Weights of a small transformer language model: width 192, rotary positions.
Each number is 128 + 32 x the weight over the matrix's rms, rounded and kept within 0 to 255. Layers, rows and columns count from 0.

# layer 6 MLP down (transposed), 512x192, rms 0.0333, rows 290-301, columns 0-191
[[147  98  96  85  96  86 190 124 153 123 134  93 108 108 146 128 132 108 114 136 162 109 154  90 150  85 109  93 189 107 129 175 122 152 145 118  93 144 107 150  98 115 124 143 128 160 145  89 121 208 161 110  75 134 142  91 160 106  89 174  82 140 114 156 125  94 105 137 127  81 153  62 166 144 180 111 169 114 158  81  45 122 156 138  82  85 133 157  82 130 165 130 133 147 110 150 186 180  42 159 111  44 132 124 111 131 139 166 122 163  90 126  79 114 136  64 133 103  80 162 123 111 123 160 109 152 107 118 106 105 132 128 133 158 114  81 112 164  77 136 105 132 107  89 114  91  83 120 151 121 156  47  99 167  58 167  37 123 177 103 112 143 123 166 137 148 120  99 171 116 136 131 102 127 125 111 117 174 122 122 138 118 113 101 172 103 168  95  99  83 166 154]
 [150 102 134 166  46 116  59 120  99  64 101 167  78 169 136 137 134 119 127 146 168 153  97 188 116 139 157 138 111 120 128 134 104 125 122 120 187  74 190 125  95 162 180 150 140  66 153 106 117 164 162 154 194 145 134 135 144 135 115  57 123 141 117 102 125 190 105 115 157 123 107 116 155  97 161 123 107 141 147 122 148 153 106  88 185 114 157 173 134 123 145  74 142  66 154  98 133 191  96 100 179 119 113 176 165 144 142 121 140 113 128 138  57  92 125 133 116 163 124  62 104 103  67 126 154 139 173 114 116 101  93  81 122 160 145 152 112 156  88 118 100 131 113 129 140 164 157 142 102 121  68 162 166 153 111 131 110 100 123 108 125 111 140 151  84 116 110  94 146 106 101 159 107  98 187 179 104 118 102 107 176 138  78 159 108 166 126 174 142 152  96 138]
 [ 83 191 135 116 116 117 112 164 124 155 125 105 121 112  87  90 162 141 157 189 160 123 125 147  99 133 150 183  61 136 159 157 136 170 154 138 124 128 142 150 113 141  81 145  62 105 132 111 151  37 118 141 126 191  77 166  93 147 139 143 114  76 135 120 124 139 119 113 158 118 106 115 112 179  42 147 102  90 121 192 140 107 121 102 126 114 135 116  54 143 158 139 127 115 168 146 146 128 120 139 116 109 140  96 100 123 118 145 177 122 102 138 146 121 146  92 124 128  83 191 101 108 140 129 158 135 123 142  78  80 118 159 141 158 108 133 137 130 124 145 155 123 147 161 189 103 105 116 136 122 188 130 166 156 157 193 157 103 137  77  85 122 131 164 151 126 127 186 148 101 107 132 147 142 148 122  93 119 153  93 104 215 255 143 128 125 125 141 132 131 141 113]
 [ 65  87 118 154  89 115  88 178 190  76 111 115 106  80 154 128  88  87 160 107 168 140 107 127 130 131 110 167 143 158 161 126 175 103 141 132  74 144  66 108 159 180 114 150 138 150 111 130  87 197 105  82 144 136 112 110 106 104 129 149 131  81 117 158 133  94 162 141 125  76  94 155 136 127 202 138 173 198 103  72  91 118 154 140 135  92 179 157  99  69 114 137 157  53 116 170 135 154 158 167 143  80 123 120 100  54 142 143  82 168 131 155 109 173 130 135 144 135 164 123  79 150 176 116 123 224  83 139  94  91  44 172 154 105 117 147 169 131 137 115 134 133  91 146 158  74 154 225 151 161  64 105  92 132 121 147  86 136 120 136 109 141 139 148 156 142 144 176 152  91  81 168 114 158 137 151 115  70 145  90 173 109  37 113 116  64 126 160 118 130  92  90]
 [140  88  78 152 124 147 176 153  88 170 145 119 115 150 146 103  71  96 116 128 149  85 161  70 137  61 129 108 172 112 170 117 128 120 152 126 130 150 132 124 131 107 163 136  92  85  97 117 111 123 116 115 139 113 180 166 107 123 128  84 113 137 133 130 168 166 101 139 114 139 109 131 121 181 122 152 150 131 162 116 153 114 116 119 138 118 116  53  99 165 135 131 132 174 107 140 125 113  74 142  95 122 126 156  69 123  86 120 125 120 114 193  84 188 115 165 148 139 149  86  49 160 118 139 185 119 134 109 173 104  95 102  90 101 137 123 104  68 120 121  94 106 141 136  93 115 164 155 144 149 160 109  90 111 181 110 159  95  89 150  83 165 132 100 132 140 125 192 152 138 134 164 149 124 112 106 117  98 117 152 121 138  37 126 129 104 203 140 105 101 105 134]
 [130 111 127 157 102 141 158 190 118 177 110 145 189 112 139 153 103 108 138 186  89 127 130  86 122 147 135 121 180 118 158 150 141 124  82 140  95 122 127 146 112 105 196 107 152 152  65 187 150 156 115 138 142  81 161 133 115 131  87 137 127 110 137  96 117 126 151 156 143 118 136  75 103 146 115 137 126  87 127  86 193 110 141 150 160  94 136 174 138  99  69  99 117 126 135 120 111  82 147 174 127 103  95  79 120  73 158 102  69 135  97  76 125 144 141 134 136 150 159 129 144 126 103 125 102 139 101 150 153 117 129 112 164 135 140 103 126 155  85 144 107  84 110  74  94 108  62 113 134 107 143  96 123  89 132 156 108 158  82 177 125 114 118 159  60 131 139 119  87 155 125 102 107 179 128 165  98 153 163 120 204 132   0 140 155 161 133 113  90 151  84 125]
 [125 107 133 140 105  89 130 133  75 109 163 127 175  80 102 166 121 139 121 133 156 126 144 119 148 149 112 110 135 174 125 185 145 128 132 105  94 141  99 154 179 115 133 124 134 149 140 184 126 115 113 157 133 134 150 173 148 163  79 126 105 177 158 163 123 154 121 128  92 139 130 160 100  71 154 167 117  91 190 210 117 119  80 146 120 101 116 117 123 152 140 137 136  62  85 141  94 115 120 106 131 113 167 144  68  82 131 130 156  90 100 104 183 158 141 181 136 122 103  89 121 158 146 113 167 152 130 100 126 130 125  99 126 107 114 132 140  37 172 152 137 159  98 152 116 125 154 148  68 132 120 184  77  95 122 125 138 177 148 142  75 212 145 111  92 129 176 141 143 181 153 141 133 106 102  88 124 136 166 166 109 114 203 124 143  93 106 136 203 103  82 163]
 [122  83 187 131 152 154 136 154 178 148 120 121 145 172 146  95 114 143 143  70 111 139 108 132 119  86 128 172  96 103 168 241 148 115 189  96  97 137  57  90 121  69  88 184  87 113 172 160  96 146  91 129 125 117  77 128 131 142 109 142 122  61 132 130 148 188 107 155 103 177 180 149 118 163 178 106 120 121 112  76 135 166  80 158 143 104 101 126 141 109 219 116 140 156 152 131  90 123 111 162 113  70 181 150 109 196 127 134 122 109 119 139 153 143 114 105 182 154 124 139  80 118 112 104 112  97 117  61 130 108 122 108 144  94 118 137 240 111  91 204 141 189 135 107 136 173 141  82 112 133 150 103 128 159 145 132 141 138 142 126 105 114 131 154  97 102  93 101 138 156 150 122 190  72 115 118 122 161 110 115 148  90  84 152  81 118 151  88 125 127 133 143]
 [ 99 142 144  81 140  91 177 172  56 180  67 191 123  85 122 137 104 122  73 148 106  85 143 105 123  95 133 174 121 123 101 140 171 122 185 125 113 131 168 140 154 115 155 132  92 101 182 102 175 111 165  76 123 102 144 111 105 172 143  91 163 154 141 165  97 126 179 118  95 180 101 105 195 151 160 179 108  46 127  33  96 137  96 154  97 188 140 144  66 142 170 156 100 177 127 114  65 157 115  89  90 177 124  96 149 171 107 173 113  48 102 118 140 172  69 139 120 132 101 124 165 163 126 165  79  99 138 135 127 198 135 171  84  74 106  77  95 112 133  98 128 102 139 144 147 120 150 135  76 151 123 105  52 132 125 149  92 127 150  75  71 104 193 134 144 120 164 111 209 134 128 135 170 108 102  77 128 138 139 145 138 150  36 187 160 136 120 121 173 137  88 154]
 [202 172 119 113 119 109 119 124  95 117 116 125 170 153  91 144 160 119 163 175 178 161  83 210 117 137 102 157 114 113 156 152 137 112 152  66  98  66 185  73  66 134 111  77 129 137 129 156 162 157 154 128  90 141 144 181 178 160 175 154 178 128 130  62 100 160 207 148 135 132 140  72 148  89 153 158 156 128 125 159 133  85 107 149 174 100 152 149  97 142 112 115 123 159 163 147  74 125 137 158  18 135 117 183 124 166 128 132 157 133 157 135 103 126 135 155 210 102 111 100 121 112 158  87 166 143 100 145 158 168 113 103 129 157  73 121 184 182  78  82 118 186 218 135  65 112 183  92  85 111  80 152 209 170 160 118 126 156 213 111 185 133 113 142 143  83 107 132 147 141  91 117 141 160 150 133 152 138 175 170 140 136 112 119  96 165 145 116 135 140 123 144]
 [114 109 139  80 129 110 146  47 112 128  77  76 142 149 121 116  94 116  99 142 105 140 146 145 136 112 128 108 114 147 103 107  53  87  67 154 109 132  97 160 141 144 133 152 131 125  49 105 108 131 145 116 129  96 137 130 150 167 115 113 109 124 120 130 122 115 106 139 117 117 109 134  80 131 180  78 164 145 136 212 133  80 146 166 114 129  86  61 127 127 124 134  75 183 160 149 154 149 142 114 142 170  93 106  52 163 137 168 117  64 119  72 142  90 114 142 166 111 145  93 136 127 210 105 137 158 132  93 136 121 133 145  77 151 109 113 181 138 144 191 157 152 206  98 112 154  75 135 132 171 155 143 121 113 143 120  76  41 123  93 106 141 114 112  90  89  83 154 102 102 131 116 136 134 129 147 116 183 158 157  90 126  91 174 123 116 133 160 158 155 151 122]
 [133 167 101 190  84  38  90 150 155 136 149 100 138 105 151  90 123  64 148 135 122  77  83 122 103  75  91 147 157 159  86 150 103 174 107  99 111 154 156  84 105 155 151 147  92 139 131 123 137 112 144 141 126 135 210 165 141  98 117  82 117 122 170  86 164 100 112 128 142 109 176 123 141 132 162 146 118 120  77  67 144 132 149 103 107 100 144 146 157 194  69 137  88 125 182  94 156 158 139 130  61  80 140 145 106  95  73  52 121 168 121 140  83  74 117 125 183 101 129 152 133 186 127 128 106 129 114 135 179 140 127 101 126 148  77 114 169 106 180  90 103 103 143 135  99 127 125  73 101 151 100 146 133 104 165 129 128 112 136 163 160 117  66 129 125 131  91 105 160 146 149  79 110  62 119 138 181 128  68 135 139 146 140 130 135 142 102  96 130 162 120 125]]
# layer 6 MLP gate, 512x192, rms 0.0476, rows 291-302, columns 0-191
[[167  85 140 129 163  99 110 107 138  86 102 158 123 130 101 108 150 133 155 192 120 154 131 179 171 151 103 163 102 159 136 145 125 155 119 131 124 124 161 114 140 149 128 131 117  97 125 128 107 142 181 102 163 160 124 117 105 116 137 127 159 132  71 152 109 149 122  97 158 123 138 170 211  62  92 107 129  78 119  82 115 153 128 128 115 115 179 111 131 126 122 152  74 131 113 155 145 162 101 153 182  80 151  93 165 136 175 107 132  99 152 127 127 188 124 183  85 114 176 185 142 195 141 118  72 113 154 123  56  68 121 114 129 105  60 148 194 114  85 125 161 107 158 133 135 132 132  48 107  89 134  96 149 176 126 161 200 120 149 107 103 113 122 113 136 120 129 139  70 187 132 201 159 130 146 144 103  85 138 159 155  72 103 131 118 140 151 153 140  97 135  92]
 [ 64  74  92 169 125 139 142  95 167 106  52  48 176 143 137 142  70  56 126 115 116 148 147 130 117 186 105 121 155 126  91 144 100 197 127 151  96 133 120 125  99 128 137 172 137 138 120  92 155 148 115 138 158 117 150 143 149  79 155 140 194 163  74 136 165 126  97 119 126 174 133 110 111  94 111 133 143 176 184 144 170 120 111 147 133 166 130  88  85 102 105 122 143 134 112 141 112 104  84  94 147 162 172 107 133 148  75 132 147 116 171 116  91 173 110 136  87 113 123 161 102 147 200 137 136 141 138  90 127 137 151 109 145 104  94 174 118 170 128 104 165 136 110 117 107 182 135 175 121 118  83 151 129 167 104 126  91 159 150 168 101 116 140 163 178 128 158 143 153 130 125 140 130  95 130 124  70 168 122 153 132 103 121 114 111 133 139 115  75 135 112 230]
 [161 139  76 110 118  80 179 133 147 132 175 154 100 142 149 134 170  88 101 116  78 142 105 225 103 115 118 154 119 139 171 124 134 104 118  88 177 140  94  87 138 203 179 134 202 105 119 165 196 135 132 156 131 102 166  86  94  76 113 138 120 110 186 107  65 102 125 143 166 139  75 117 139 149 148 121 108 100 184  92 127 176 141 146 157 165 155 140 116 130 112 157 132 147  96 133  89 128  91 136 119 107 111 135 187  84 131  97 107 121 110 176  84 104 161  65 123 106 137 138  96 114 145 131  94  99  73  62  74 137 190 113 140 197 108 181 175  97  70 158  88  88 109 144 143 100 214 174 152 115 131 135 161 132 111 125 100 120 123 122 131  77 154 126 126  84 160 111 107 177  54 111 137 124 124 150 122 143 168  43  87  98  93 133 110 167 124  91  87 145 138 135]
 [118  79 157 159 160 113 126 146 150 162  88 139 164  99 138 118 129 190 169 168 124 182 103  97  97 139 121 129 103 179 116 110 157 146 100 124 131 124 124 148  62 111 154 137 113 101 122  77 158 186 105 106  93 102 133 151 105 163 143 196 124 117 177  64 136 164 145 137 119 162  86 106 156 121 154 109  93  85  96 113 152 167  92  86 143  98  94 163 133 150 128 102 113 100 158 141 156 115 118 126 116 137 125 110 173 167 129 124  95 122 130 152  95 106  94 153  97  95  74 128 133  76 107 144 146 128 110 101 130  99  79 179 178 177 167  91 152 110 104 117  83 197 142 163 143 110 120  92 117 103  94  85  87 166 145 123 113 150 118  82 152  87  84 154 176 183 101 142 201 105  74 156  91 107 168  67 100 149 160 131 153 117 142  79  74 100 108 132 123 179 153  87]
 [111 162  95 136 158  87 154  49 150 146 151  93 161 163 162 163  68 109 134 178  97  87 105  76 113 150 124 126  95  92 158 134 161 129 109 141 103 152  87 140 213 109 137  63 119 120  92 191  87 104  69  69 147 105 138 128 129 112 173 104 134 169 181 144 143  81 109 152 182  79 116 180 156  54  55  73  86 101  97 117 121  94 113 159 135  90 168 122 197  71 141 132 172 133 176 101 108 109  81 102  97 154 131 102 120 141  93 147 127 167 166 101 114 168 166 173 116 126 146 116 105 184 144 138 123 131 106  91 168  82 132 165 118 125 154 104 141 113 105 131 100  99 115 118 123 103 111 158 105 148 140 102 139 173  90 121 131 161 135 194 120  75 171 159 161  81  82 110 130 202 145  72 142 144 109 120  73 166  77 118 167 161 150 134 154 162 152 153 122 125 180 168]
 [140 124 147 106 143 121 151  98 141 129 114 148  76 143 144 119  77 153 120 103 117 184  95 167  90 122 156 155  88 110 134 142  90 144 116  92 108 174 164 181  84 105  75 185 147 135 117 117 183 114 110 101 179 128 133 144 162 150 189 170 169 131 124  80  85 105  96 109 147 124 128  81  93 116 126 107 175 131  94 153 130  70 144 138 140 185 111 118 118 122 128 152 125 147 151 154  94 115 102 135 107 183 112  98 119 171 138 141 110  92 162 174  99 162 147 116 124 161 166 108 118 154 128 114 173 104  98 148 140 182 126 191 123 104 107 111 172 130  84 161 143 122 126  80 136 175 135 163 111 164 173 135 151 147  87 122 151 103 182 121  95  98 111 159 168 147 151 108 167  96 113 130 139 143 118 108  87 202  94 109 120 131 160 150  73 165 175 139 133 176 163  38]
 [192  91 148 117  97 152 134 146 109 109  79 128 147 135  88 104 134 163  94  92 103 109 146 162  67 173  93 120 135 102 128 160 111 196  87 165  89  92 116  98 109 115 104 176 110 166 115 172  50 141 143 165 137 177 159 141  95 130 203 119 112 143 113  89  79 155  95 118 107  94 105 121 105 149 166  48 125  54 109 106 218  89 161 153 122  58 119  97  90 161  75 231 113 131 180 149 111 170 125 139 110 124 126 121 125 123 125 125 131 115  94 145 183 117 178 116 107 188 129 141 160 149 155 105 153 135  79 104 159  93  80 136 112 108 107  73 125 121  71 199  79  94 163 173 139 126  89 145 126  82 131 127 167 126 121 150 106 118 147 111 160 107 131 167 178 183 139 117 145 126 153 103 137  85 149 142 152 151 136 184 155  67 127  74 132 136 179 137 143 157 121 128]
 [137 154 103 176 109 115 167 109 123  98 193 109 160 146 145 121  86 132 124  84 175 105 176 173 151 107  99  87 160 170  65 108 194 109 145 127 124 101 183 147  93 152 151  97  87 129 146 103  89 135 130 157 155 132 123 198  88 166 172  99 207 100 121 155 157 116 112 192 125 120 114 106 147 113 116 178 161  84  97  81 151 168 124 122 201 158 187 187 119 143 148 114 156 113 192 106  61  92 117  92 105 177  92 224 163 167  87 115 155  67 183  57  95 145 129 118 148 129 119 117 141 108  97 169  89 129 111  90 197 163 138 135 120 198 104 128 141  71  69 152 124 141 161 135 173 146 103 193  84  98 122 150 159 123 168 150 115  87 193 159 175  98 155 137  88 178 129 114 133 189 132 142  96 119 111 117 144 243  98  82 125 153  94 122  94  74 128  90 129 134 134 153]
 [153 163 143  55 152  69 106 150 156 133 170 170 138  95  81 146 127 126 152 177 185 139 112 147 111 168 158 125 208 190 134 192 152 119 123 123 148  82 136  85 124 123  98 118 130 170 148 101 146 118  74 185 153  68 128 144 163 153 149 182 128  52 135 146 109 104 141 112 186 132 138 123 178  45 166 202 136 150 157  74  84 134 114 119 198 128 136 169 125  85 101  88 141  60 117 145  73 144 120 117 149 128 108 144 174 144 113  75 152 167  51 122 164 163 235 146 119 171 155 138 154  89  98 135 138 155  96  96 194 166 206 113 108 136 155 132 171 133 138 113  89 129 128 119 110 114 122 128 154  87 112 104  79 140 106 110 112 177 165  98 239 149 126 108 144 145 105  98  85 130 138 163  99 132 130 108 147 123 116 130 119  97  78  72 133 151 134 143 178 127 139 138]
 [ 88 143 171  97 143 111  69  65 124  78 150  65 109 119 156 163  89 163 137 121 116 158 122 144 113 155 103 139 115 127 106  94 149 173 177  99 155 163 136 123 202 163  66 178  67 161 182 163 167 192 133 163 146 114  97 105 145  88 130  68 170 120 142 168 114 161  87  68 115 129 137 113 134 142 105  48  82 170 132 146 134 109 136 121 127 132 130  97  92 109  76 156 137 109 146  95 112 124 110 161 152 193 158 116 115 143 106 175 103 150 159 119 155  73 163 138 143 138 154 125 199 122 102 148 130 102 159  94 133 174 148 136 105 106  68 157 164 154 144 131 158 150 187  89 128 142 124 124 105 175 118 141 126 150  72 143 146 124 213 109 116 139 148 169 109  95 159 143 110 114 148 164  85 161 126  28 113 151 131 106 101  78 115 107 127  83  50  73 143 141 109 163]
 [120 135 140 168  82  95 134 133 126 136 198  96 177  98  66 111 106  90 128  50  84  91 182 171 109 107 147 163 132 135  99  91  86 190 172  78  86 148 128 163 125 122  94 117 162 104 172 113 164 140  85  96 183 141 116 124 114 169 134 151 140 102 105 175  94 117 164 189 106 171  67 153 111  98  73  79 147 102 164 102 128 155 110 125 133 150 118 115  97 198  86 114  79 119 168 130 160 128 138 163 174 101 169 122 134 110 130 119  92  94 117 183 131 147 152 150 129 141 135  98 120 154  86 165 172 109 146 142 105 134 124 134 126 101  54  91 161 103 126 173  91  73 133 132 132 107 144 127 130 104 121 142 113 159 148 159  88 142 141 138 131 158 122  70 145 142  64 130 105 150 136  86 121 139 154 137 140 141 148 126 137 167 133  79 159 153 114 106  73 150 120 153]
 [177 177 114 170 186 161  59 116 101 118 128 156 121  99 128 133 143 176 112 137 201 118 154 161 125 118 153 130 142 103 112 159 134 126 147 168 137 106 156 161 212 146 142 147 142 129  87 142 176 176 139 147 150 166 201  80 135 169 127 110 183 135 121  89 175 194 141 171  89 129 105 143 151 130  92 124  97 101 143 107 142 121 141  92 111 147 115 147  95  64 148 112  86 101 121 146 129 101 105 153 146 109 143 124 163 185 186 234 130 145 131  80  98 115 122 148 125  66 120  83 141 160 117 122 106 128 188 137 140 171 113 164  74  89  97 204  81 140 139 119  89 155 156 151 137 116  60 120  75 170  70 152  88 104 144 136 113 127 137  96 126 142  52 135 153 149 188  94 163 132 129 148 102 107 149 166 156 139  98 116  72  69  95 175 142  88 109 136 108  92  81 155]]
# layer 6 MLP up, 512x192, rms 0.0461, rows 291-302, columns 0-191
[[107 126 146 115 127 120 182 127 106 146 127 122 118  69 115 159  99  99  81 179 173 136 155 160 175  94 195 166 119 137  96  87 127 159  96 123 164  96  99 186 108 133 136 169 161 110 116 155 130 134 121 146 152 134 109 107 173 152 131 155 110 116 140 163 162  88 118  94 169  99 120 150 154 186  86 120 138 146 138 124 146 107  76 127 115 135  96  62  76 112  74 131 132 183 155 147 124 106 107 104 156 104 176  84 112 104 135 181 112  95 147 123 161 187 125 108 156 147 180 145 159 154 103 155 154 132  99 157  91  78 171 142 112 182 111 149 134  78 134 117 125  61 141 168 162 149 183 103 115 142  73 164  78  84  47 113 109 105 118 126  48 143 104  80 130 169  36  72 114 112  63 144 133 138 119  97 150  98  95 146 111 122 111 108 129 147 187 131  95 134 156 144]
 [131  69 157 174 173 105  99  92  90 149 133 175 109  76  77  94 103 131 114 112 115  63 172 145 152 153 131 119 142 161 145 100 119 112  70 137 177 154 172 130  87  61 155 122 164 119 131 160  82 126 141 143 134 119 133  94 140  84  99  99 124 109 136 134 102  92 129  78 105  73 117 195 120  78 118 146 130 116 141 113 101 126 141 100 130  82 118 189 122 145  93 162 137 197 139 106 165 138 102  98 165 119 103 123  99 134 126  91 160  76 191 173 128  70 154 118 100 155 201 169 124 131 133 109 166 145 134  98  99 102 122  86 152 145 140 112 180 148 123 111  79 116 117 112 130  67 122 119 145 160 144 129 137 122 102 146 128 133 151 161 147 148 102 109 137 105 112 142 101 147 139 119 104 142 135 124 160 102 107 173 137 106 176 104 175 106 114 136 132 138 135 156]
 [158 132  99 196 153 123 153 112 177  92 129 152 168 131  73  51 177  96 144  85 182 158  99 164 153 155 113 153 100 128 125 165 186  62 123 165 126 195 124 134  74 178 173 138  66 161 121 103 149 172 136 154  99 111 170  75  86 158 130 119 114 150 122  75 132 133 146 121 152 126 127 117 146 110 172 128  49 159  99 138 107 122 110 100 149  86 194  98 102  52  75  91  66 156 143 188 151 121 152  96 126 102 137 152  55  78 138  75 144 151 131 101 134 100 102 116 143 158 150 142 110  95 189 162 104 155 133 115 135  64 133 164 136  94 112 174 128 115 194  67 149 129 120 146 157  77 105 126 129 167  85 176 170 159 161 131 116 135 109  96 127 103  98 118 147 115 128 131 132 127 129 156 109  92  68 172 118 157  99 101 178 155  97 152 150 178 140  73 150 151 159  87]
 [115 104  70 163 169 147  61  98 113 109 172 163 100 140 178 151 140 101 102 125 106 183 126 122 166 172 140 103 117 119  95 119  90  69 138 118 168 133 174 170 177 115 152 110 121 128 160 144 161 115  70  98 187 117 101 143 101 138 107  97 106  99 139 132 115 164 124 145 135 114 145 150 139 131  88 152 124 141 146 157 108 136 112  84 127 146 168 110  89 153 126 182 113 125 141 121 125 122  72 159 170 151  60 139 108 131 111 112 152 176 128 137 137  75 128 161 102 123 166  82  61 116  64 102 122 136  88 106 139 134 181 158 104 105 145 162 123 154 152 153 145  94  98  97  78  92  83  76  87 126 156  99 146 117 159 121 104 113 172 154  64 104 108  70 106  99 159 105  83 208 114  96 121 103  54  71 120 168 116  70 140 136  85 154 192 134 141 108 124 168 157 141]
 [122  94 176 120 153 182 112 184  62 178 164 142 162  70 149  86  83 125  82 158 111  91  89 100 118 127 136 142 146 181 153  89 117 165 122 117 147 141 116 111 165  85 100 122 130 110 119 154 115 125 140 155 104 122 134 149 155 202 135 130 100  48 185 149  70 148 132 121  90 211  95 108 103  84 187 112 140 103 155  73 169 116 158 159 123 155 169 104  72 134 136  96 136  73  76 127 179  98 126 112 167 155  90 122 104 140  77  99 141 170 117 123 113 187  85 132 134 156 151 123 160  86 109 144 113 153 163 158 115  63 121 118  84 109 105  78 130  89 123 156 156 149 116 107 153  97 127 162 109 140 110 130 104 159 156 136 131 126 134  88  84 181  40  83  76 148 138 157  94  93  98 130 129 122 129  90 179  99 109 108 102 109  93  83 151 111  62  81 190 112 203 105]
 [168 144  92 117 104 144 178 103 137  54 104 115 102 121 109 174 151 149 138 193  89 143 123 153 109  67 165 123 136 132 150 111 107 108 118 137 178 129  75 214 165 134 132 168 108 144 154 128 135 137  94 132 186  98 116 121 118 121 177 134 210  91 119 161 170 152 105 132 152 103 124 137 113 154 104 152 114 151 107 144 111 103 179 125 151 114  46 108  86  72 138 139  69 184 154 153 184 141 123 153  79  98 145 194 112 150 113 152 123 134  70 163 119 111 124 140 147 159 113 108  74 143 128 125  71 147  75 103 171 150 146 117 153 154  72 159 159 165 123 101 156 106 115 157  60 162  86 104 172 144 117 131 176 139 159 139 177 105 124 116 104 108 156 128 108 118  87  86 125  90 126 110 148 167 137 124 151 105 103 129 151 101 108 108 142 105 139  88 135 109 116 110]
 [ 93 144 142 132 139 132 152  90 138  78 154 182 145 137  83 126 144  92 169 161  71 155 179  67  85 128 137 141 148 148 107 195 165 116 108 141 129 150  47 139 137 155  84 116 150 167  62 149 129 136  70  73 132  85  63  93 152 149 133 126 179  56 114  94 112 155 140 146 138 150  70  89 166 128 119 149 106  98 147 180 140 101 186 166 131 115 127  79 144 149 130 125  78 103 159 159 133 108  73 140  96 126 151  83  83 144 133 137 163 141  95 150 154  52 122 129 123 120 192  84 195 129 158 128 134 174 142  66 112 175 168 131  89 124 118 122 159  71  80 160 125  92 114 138  89 168 119 135 183 154 150 167 139 120  81 164 208  98 153 134  99 139  58 123 126 149 158  72 129 135 177  95 120 127 146 173 121 138  78 159 122 135 100 130 117  70 184 106 157 110 141 147]
 [187 116 144 109  86 148 124  97  89 105 141 143 146 142 165 124 145  99 115 152 116 108 142  61 166 112 101 128 118  80 112 129 156 200  66 180 148 148 171 121 103 138  94 156  94 134 131  71 128 126 146 154 138 115 102 130  99 176 112 164 123 181 147 185 153 168 154 156 147 120 133 157 128 161  43 171 116 118 120 153  59 190 189  84 124  57 107 112 112 156 128 187 158 193 116 114 116 146 136 125  77 151  97 134 156  78 169 170 131 131 149  99 123 181  78 112 136 116 185 193  35 118  84 143  64 108  95  70  92 120 199 196 147 110 152 138 161 125 108  87 122 199 153 152 149 103 126 181 150 183 162 171 154  98 141 116 160 129 117 119  87 105 124 129 126 102 131 103 112 122 173 142  95 177  94 123 117 129 144 100 184 173  78  26  63  84 111 103 137  84 202 195]
 [ 62 180 177 182 130 129 175 165 104 158 116  98  93 113 117  99 134  72 124 154 135 123 160 183 105  79 185 110 154 145 126 115 128 104 142 157 134 156 117 119 157  71 131 153 133 158 154  97 140  91 182 109  84 121 111 171  78 140 140 117 145 126 116 101  79 147  79 151 139 152 121 165 123 132  88  94  84 123  74 115 177 142 132 114 137 184 107 133 150 163 168 131 145  80 154 142 140  86  74  89 146 135 124 156 103 109  82 125 151  80 143 105 126 106 153 167 118 156 166 124 136 165 113 121 106 207  58 142 114  94 117 115 139  71 164 165 147  52  79 169 183 106 152 128  76 135 131  62 111 160 143  86 116 154 144 119  90 102 122 126 132 125 105 107 124 191 196  95 142  81  72 216 157 120 160 138 172  87 155 163 172 120  43  89 111 137 144 128 153 170  69 131]
 [154  95 127 157 172  96 154 123  89 131 132 143 150 104 128 119 156 117 110  92 127 102 103  85 147 101  97 145 112  81  95 146 102 107  88 166 147 100  69 101 118 140 129 190  93 136  91 110 189 118 108 142 142 148 168  95  91  99 119 133  59 135 163 139 107 178 148 130 114 121 110 126 109  85 134 137 130 125  77 124  84 136 152 148 138 163 133 103 138  70 101  79 125 146 131  93  98 142 100 153  84 122 122  92 199 161  87  80 152 182 123 165 142 112 103 111 119 126 131 136  85 106  91 191  94  89 112 162  78 179 108 166 176 117 107 106 130 151  74 172 106 109 120 101 120  74  97 133 136  57 145  92 137 180 113 131 145 202 120 158  51 135  83 159 112  83 132  84 116 169 116 115 107  98 138  73 120 152 110  95 121 102 161 104 124 121  99 157 108  82 102 107]
 [178 136 152 144 115 127 113 148  83 112 158 114 136 124  94  99 123 133 147 111 127 104 113  91  83 131 128 170 196 135 108 160  55 150 120 106 101 125 103 118 147 163 108  78 137  78  96 141 112 148 149 132 107 133  97 119 116 119  85 129 182 145 162 108 131 115  84 149 100 163 111 102 111 201 168  93 172 131 135 138 175 128 100 149 103 125 117 108 103 134 142 130 112 182 163 176 165  77 109 122 181 187 135 143 154 114 129 109 118 158 145 197 123 102 132  80 150 117 128 111 169 128 141 115 125 107  80  92  52 110 122 128 134 169 144 113  94 106 119 168 115 136 140 124 137 101 199 154 110  76  94  89 117 132 173 186 107 147 189  71  77 108 107 150 131 113 104  89  96 137  92 137 160 103 163 137 150 137  73 155 154 132  75 162 202  46  55 116 169 167 154 125]
 [118  64 146 126  51  96 110 172 168 109 117  94  86  81 145 127 153  51 113 164 131  84 139 139  88 100 141  83 115 127 129 115 110 125 107 170 175 149  67 105 106 146 126 124 106  92 150  69  46  50  75 135 138 156 122 135 124 140 151  99 157 149 150 124 181  78  52 112 128 175 130 131 124  88 131 157 127 131 102  99 207 145 177 141 198  79 146 105 126 148 109 133 190 194 155 116 137 175 182 103 157 126 109 109 160 124 120  86 171 106 110 112  86  99 104 127 100 127  92 148  83 130 110 130 128 121 120 113 145 154 113 122 147 124 165 105 203  61 177 111 169 100 124  58 101 157 110 107 122 145 147  44 144 191  68  90  87 118 150 111 117 127 178  98 119  98  82 139  97 106 167 152 103 115 108  91 155 124 151 142 152 152  95  94 167 118 135  80 140 113 137 100]]